{
  "n_kv_head": 1,
  "norm": "rmsnorm",
  "positions": "rope",
  "attn_scale": 0.125,
  "init_std_o": 0.0383,
  "init_std_down": 0.0441,
  "optimizer": "adam_hyperball",
  "lr": 0.0132,
  "lr_mult_o": 1.27,
  "schedule": "wsd",
  "dataset": "wikipedia_en"
}
Each number is 128 + 32 x the weight over the matrix's rms, rounded and kept within 0 to 255. Layers, rows and columns count from 0. Numbers have three digits each.

# layer 3 attention query, 384x384, rms 0.0308, rows 0-99, columns 256-319
127145226140166112115138104084131113092054082160114184116117130146109082077125137055073102142113139130115114113118076184023118069122147155191105138120116167126124144115123116123147082163081152
160127163148117104106127143131144126137086101134137153150140156178186113090117141097070139151159120169140138145125123164086109122148146162163109117094154126117130142140140118139095122154115148
124148147127116131134127104124109123133097102148130168142127151168159105063122170112074133136147133159124147135095114127083110105102150164167137111097125139108138125103125120135136133139116160
125103092108105149141123170146102111183121108105166133158154101124167149149106154202154146115156106165136119169120117149134129149154138122108141151096136099096155147170149127145074137105132140
127090106101117125130109118127109116204160130116113110121112140119111136137142104170184108059145100131107118164143129116180148136126135096123139136142130128118133141131174165152095144093130104
118137232136147000110059186130084142132053199120048102215062220041053101043161030024116116165100092129124130082094083058085082104048162190217119015112255085136086094000074082027202082041138135
120149039104128161138141191214178135150135116105153108146172120140178232156091161210130164081174155141178150190196148127193096152157143104113136142088107120132162154172144167134045187159147158
134124115141104134152110147137131136184147123123146101146142145088118148135132100163165158136158119119098134140122136138136178157159133096093115130129121109135142142110164163121100124097153123
110103185166137130137115113102150091125111150090117128110147138173123094118146128134128126181109160130111103092121140102083134038091125121136092141147158142090080135117115129111142100090145164
136138112117126187131122129240171087112108163173192089134152156150130148186183148138094108120189137041108060091111129135077096119118058167051144110145161053153171132106155121163142124122169164
131084160076183104127153097083023096176139163100121137103133093108094062080166147089145105151098113170188102158142091112115171115071101037102133144144145148126136138146148131153153127080125073
068144131096134117128121110153159117104070175124094112135136161134101118135103143099127103136105101091171119154101085120130124126081168084095130071106156141109112147134120105130123169134110146
185124208167156018106099088074074157101184162114121114000124112204173025026134080058050114228163033091044110034036213228099139255107183075124085121091131150115097169138144094120210097211162046
112161119174131123142152108109122085108121125145106098106102153121154123134143143082102082123118164159143166169132119095134106091135151124132171050130111141154115120136115104124154106169138130
100122094134096142150148120112116093131141108158155140137089106128095165177136141176117167114118098127099133189131117083146150099184118157122135129150119112127182123172113127105088099112131080
130154117162103122127139090127094131126097095160158167090107121164138137145149128107120148136207096159065137107096173159141160127142169120179117151155129110129119135113104138175178111094138138
094136131131146125108150141186121104126133135146141125161110162131103143086153143126144087129090132125145146148097089116103127129078149163138098108138134154109156119119112128125146184124127132
098158123061156122139129168157164129196089118139150137108155107130171123100102125138147097128172109104181106109151103132137144141190090162108103102132156129142116145155087115101091112188159132
179139168124121116114160131135097099129056107088119128151123120079156136069155084103101135152108158110117132126128107151117168118122134114150119119178148124125116113082089114074163157133153191
088113145112128135131127144080155174111150143155105085130124114139115110077083078112108087145077136161135158090097095143107083146118127146124119117153173115102104125109109114111129116123095109
098104175131149111165087080133085081164163113111093147119146143117148100117170169099119139119094106152053102091069165099077150110077116107064117110124072132132115113134123122199145170054121121
093106165147177091052142195087077134144116162148166127168091147116058126124147082063167169111105141143136131146130056128142081186148103133122151099174211135174112131136106083115194116044128154
073079207117148119141126134119104107193138097052138115146118106071142105047093124122149112156082127167100092153089111137078113120128096172171143111123178125117153196045068090112163146098101124
148139113152180151177131135135181158136124148146136111149106139101078113095120109122174102099073173150120119166122180103172123109070081126036161098121132188118107075124136141095106143106164103
130109065174112179179135121132122076098124081115171134146160105140140177196078166186137132130206135121083117152135191142155166138114148126074140233102108102131132137141221164165128151102185098
083111114168104109134140145120152097099108130110116119117087141154119078104110138103113118111142101125150132141126107110135095066064129117162123118168142151128061097119167117133132144144126124
157130110152127132107127150164172119118142112103131109144139156127166162135151107148156169103118097114081105166166126144167127158122112102092107122154149137168139163129132105135123092169103075
175137109171132121126118203102155118146137063101091164129170136135108128108104112154160204148138144103148076193165161132115166054150142143140083161134121159177119120183106120085129137179099140
143134092091123140141102131126100092084149137082108101109172125144122117133079123171144147124142125128068111127150150144152137173147135101102129166152105120142121130129146152115101095181094119
146094148136130143157127131136124125137119145102151059142094086122201093092117111129186083145094144178123169151079096179116141121140152148137120119140170134171095144075127131097137143092138128
128144158106147137134198126188148133048115090156133129161149144145165109120180160111113120149090153118163137129146110133093077143134106120154128107131104127135110118121108104115125128169100158
045108103140133147141142131149158126192174107126111136124069144130098159154153176158135120096129173137096153219124091082118122163138113147194162171122122106090104135069137102126134093158122143
183114125080099145149099089153116168146135172112085143135184106113104130119126142137131220151126179088101083099138115187103131098141114145147108137134118090130137155153092105103138103171148130
134143095144094163138124107152189110149139113157175166114120105191127104243164122124111088142217121051108138152112140117102130179157140094106137165117124111069094074143147134146143143122172099
085123209132114101156110105135107158112125108117108136116120184185107087085123088095155109119088068115112063129058062171096132139128189105152107084084132135081123093137146131143134133125118154
122156193089198041133090253171112169082143171084067080156100091061105138024057050117162117093018024172167180153185059139125080155036142101182133024116160138122137145060114134049119148082000099
107085095095055116134152146133136121142145168172127141143151175154172122140088201141115169149138093090051096123075162140115138156132171148163074118126135101087135123137137123164135067179152102
159119123177159101123118108114124156071120113083171122111141150143108076102172132091104134144104103129101089130145084131146141065107175110110144132130114105150076093137178097149138074155116147
115155145150107122138148110113109163133134113131101126131111124115145099123106149097135171158092143110149102161084154140089125105105123101112104175103152126140099088129128112091159135139141106
146086145085104119128096095109167140144142119132153153143158126134110109132129137170120145178146146093136102114155117170071150080235144142140130154070104106096155184112162144143084082154162104
166139155076119109148076122109126197105126156078071143107181149123184142051102098120129158134133141169130131122171094185141117063134168089147171081097088167091090127085145131107102160124136120
123132125149074139126134124145159102068148175104165116128107112134105097203161157167125140101177074130128136125134138108100160111164140124092094163184158106146121126134172130164169107116112141
106118096104255176057162145125120070110116099072093088115138084103106154168185165167126152093120120154172082165197131087164119096124124087119111097153078185157115129202121107133134143203112085
126119074139118165123148173146132120126104101116151089120105079098126137175134153184118142093124119138149147135135155068159136132057074079072128132175148143157110139124138147116146187080110117
134064206125095079148132062218077071133095131202137151126079143119140082080180109055075132208123161074032133080025150166065197196134115096108148103142163084193147106125106132111182128065195159
101145136198127122128116137105149150123110100101125114146112105165104149123111080102136101099122155155196091164180132066129157181102099132081161107124115125131125103138168141126085147084117164
178136066134106199102194144099168107102177105080168161084191109175129166189114148185120180112152164129179130110179129106151159119159120119132078199130102133108100150165196151178150206162104106
168102087098131149117164204141107112185133103142170122139108078135098122166079151124173131160138156170140135146098148097163139158093102093099150186112157161185142142185132148131123182085139074
101160119143099118134147101121156145159133142138157162182139142187079085211149185115134161158170165137119076195054166120124176118181155093159124155099145132093105094137136134207145115107161155
137124097167171135179124164126145085133150118138104119134127089160198096204145119130139095090132185091149110143119176075143120104126111078143176169121135158149106151100135179117118124180072116
110099176095195082155097151155107164187091158133118133129125152111140139077032141092167128150130091105136118177167168130116101111130155123146134146111190131153105142147128163132102196074118158
086128109143140131087116134155164035103149120115103147100139146137116161088137107131142125112093128152147075153122110118160161135144131116122116110136060190150111130165142139110132139146123137
166142108091083157175126197087157106074110116044105101111170089152143158115086121176173146119129104153167128164150151108140095104128099109086170149090108149168093138135162130111105161105076128
125174152064144101108085148133066128136087110143086162113133100163148100166128122143169110139121086143152094107188075143087106122149082122139151190139159130109157117205122130153094138114125151
131112141162125116116129136155141103107123103122170120164090188162073088145200163112076158146170128101079084090098164093093099123154167147080076086113112098098135096120150115122167078173111122
124145129125090159162124189121168129090141151101118077139155127079126104149100153150119126135143113100144098094117140155102106190133098151101137112139106099095145126155175161125069123095128162
158146181103076140114122076121184150089144180119104236119105125129112077097203128098141184117099092142175170098125129154099070105130129161056077124148115138122127116108111115136214105173168129
045179170112146057112092155033131115115111175093096156099143151143147095103121071081090160153098111143103123146169086170113112103108177161162105167116107114118097133110113130069117111161152138
111171164203099106083150113116195152099173040153141190144083119141103064110214106087117135119104144171047144105102123134080098101094136189172104143144145114115091121093142086072150058117134117
118146106124133133118139131121159141140139091141149153092066109067027151111134105107139136137132100143141107174195153101138159079091159128087126159114125130139126079137169160077182117116219103
133125165088124088106131090142140122148158089086086162136157136184083109102141167093133171147143131071187065086175120148125132124056126168144055147073143148156108107199166092133109129152097105
111088154131147108132099087089094075161091073148109179109107174139144096130151138101078111130104096115080110105153140139108123084164168154177157162109105152153129110165159125142177105156133194
130168144108118093088118116112110108128119162181128156119156177120125093142142101092057165138144140105132121091103143222083131129135139139149057126106123129125144149159111123132153108157103123
154164100079116158120097148111180105124073110105124039145086055116175166134155100176162036140137152141182139159159134107188106073094139081146172108117186185182077153105129161098135214086109183
148139147128105114093129099102111153111057106172105131180128108138102108129117090115137138187139155184134144063112148155125198211050150132195093130125148147151108079093134148125147118112163083
109091180116050126172104128100070152106128112146125128150179176123130091095066167113104138103091128058072149114128084125082110111092127097101140160107146108163117095116077125132144156111144144
097142133087112136121080129094137151125101135159106109135146109153106147139133065121190255152131130151140055092110147075128101155061184117157142120142105157133108117111093137077129116113135101
085119143152078127112114140081108120128117135129148133172173132142054143139105180132048129095038111113124120165142088125096124113102096120121126092103146124158084099101095088084118175145130143
095142116155145134103143136098122096116150193099167119180142135134073187193121170145040083108063114105119140179135115115149109172129059134097072164145135135144086157134177120134091164186095134
181142124139134126095166119116096105107127107106142156132140140092205071134132165127097047143139117145164161146154067175140196134188084134139108156152129106093108121161138177136145120131169114
104130123104111145148099134116170181139139115109093121093145066177096144124158157143183192123128156133069111131111130070095115151091152109132136166128107109126148095097128082115115171115073137
112117118136139132052140164118160102117115167104121119136154068129117146176147153109078105148118116099115141182062089130130117106132113129131142113132128126142100109143158099109133120146069157
108178134106109137147103111130132153085095087143140109140099169125089059071154104131135121136158140112171137095162151151132145105115117124170144096101098100147138110133077154120127163127140109
168136135110140079179087178085073182131144197092071086116102171187128171107083007135184133118141157145165110116198119077155113090039138138099128065140168172108111053127100107077095103164089108
153141128122118117087158115106107064169121144079100154099134110123203134156130192087089055140140099140165152093065084137152196150144162122091116084113124121115088145115121125155175112149119201
127112128075160116141125120125096105138048085142131115134096135133219107138136077132145123132144141087228137114187178133146151121135192151144135115125139119168092137116104182144134139102153104
191174100119144136147143077137134123184161121121139187113083128125117176167110169143112132108128110157118142136085123135132197121152164100110065141175098131106124165111212122171127098141116161
165128124137219119156126151128108070134050078183169115150100134125181133112128124112142116145115131136161165101163179146145133153149164138123128143156146152178153173096138161128122134076120096
068134127128142133128125131146124186087204151122162125108097164110026120134177134118127126153136134148087103116150166103120098117154079099111134112120127141135140098164081120146104166150145114
191076141139080137101137128114156135098144136129152093138136091078142138144088157139106085149107087126099129114130123151103115046155129116109127159117130150076147141149155108109114102167135133
127101143120171121096135144117110036158095100150100193152093132114216131119089152094110151119180119117164165068121144138116116149138183136137108133150097117196072165112136155184152094128142161
092113108125122128146104128120106127109116121131150112130148150145092082071165141140142120158111168088084124099145186146116080172129141152136175078117128110162093086106103150163114174155092100
127140008111102255131206082160215096141211127200196132112131073162158189249137254225187105094173173123135133183149100109174179110206065111084129237188026109130185146249139192192082120170123143
148185115107217099106125185105166141211107092140106198143106186153170137121077096164173175090132108144255176119197115130171144136122199114202136133168069157154100120106127175148104087115123134
120110093176075160122131147144178185174132161097085101156150093114110162153084183163127079124137172122150176135143133112178208121130133149131077121170181132085169210125203155111157118146126158
127112147130120151131079154159099138155083143083081118168191099064131141119155135107129133136100113165177131098108153102123157193048068073085109135140107095178112160058094152113122110147169136
136164113203138128098124114133156139149117105152080096181175166118149146154111141135119103091162105099148151133122120112161093111082078150119098141176105126110132131142156146140120092131138148
148085167121133089148085181080109115145155112150067152110119163152221109145084122099156111113144131114176118157127081139164113146139118094066139116139083154195134170131086165115144129150114130
060146008116108242117186139167152149110176118106221133118197094145140226233151254223171113072165211103160142196199174077184179078154073141092122188122083150126159130249139184204037144140123122
175129102123122102123120117091121113133089144175071138146141098129221135131148162101102073090106115136179132164096053117125168160109127139149117168116097156095104118163172123073067070107112125
097157128139142153139153145153166169145104113084183098165099096132070121122088119124159140120179163092145116102117208134134107118130131075096138137142132073149143075156098122170136166143149156
150123114138147148130098156135091173071111158106163047161201039100173166116177145126082119130141137154108121130113135092151121088101095144170113124141182163126108093167074093166058128147089128
132118090145155122130106160174115095074172179114210129116099113093082132120117114148129148139091142142089138150176125085137132061174141142145137132100159162128158119090103121139092166102088137
161085102189114093109098100161096142142125137184083152122138085089125101132138112135092092089063121118119158235106078105170190089085121126120126125109153153105126166178118123104151138099165101
162100203102134086125086116127029136137093161145061147153128132137156086076173084092104118127074079132128078114065064179071089156086122184147086117106105098102071083111128098162107099085147150
122138175076130122103133145119126090134144122104120160089100131139117136157107136117132237144119163132149127088129156145074114123237163126124158012129123096174109152089140159129119122045159130
105130060108139171098122177158206166117146061147181097134204164115103158200190131169146162107205183097134146144193144050174110168108094147115091130134103138237181140145164143168103127164156133
133097147166136101134074117119088143106124152134079154147144079084128097091133131118123121138100069125102104143069047146105069084142174127074180140070150161105093127079061094127133139055113103
166092158189087086145107128155112163087102149128120125104088146140170098114112101088131146175124138094130121139108159136088131135111183185168113151130123147119121070088127119158127135127123117
186086158134127101134116091137157150135132136115090110121152085157124096137103045115165092106105108099167170185133118076149107111149184104111154129046131161160101134084128137147149181073127121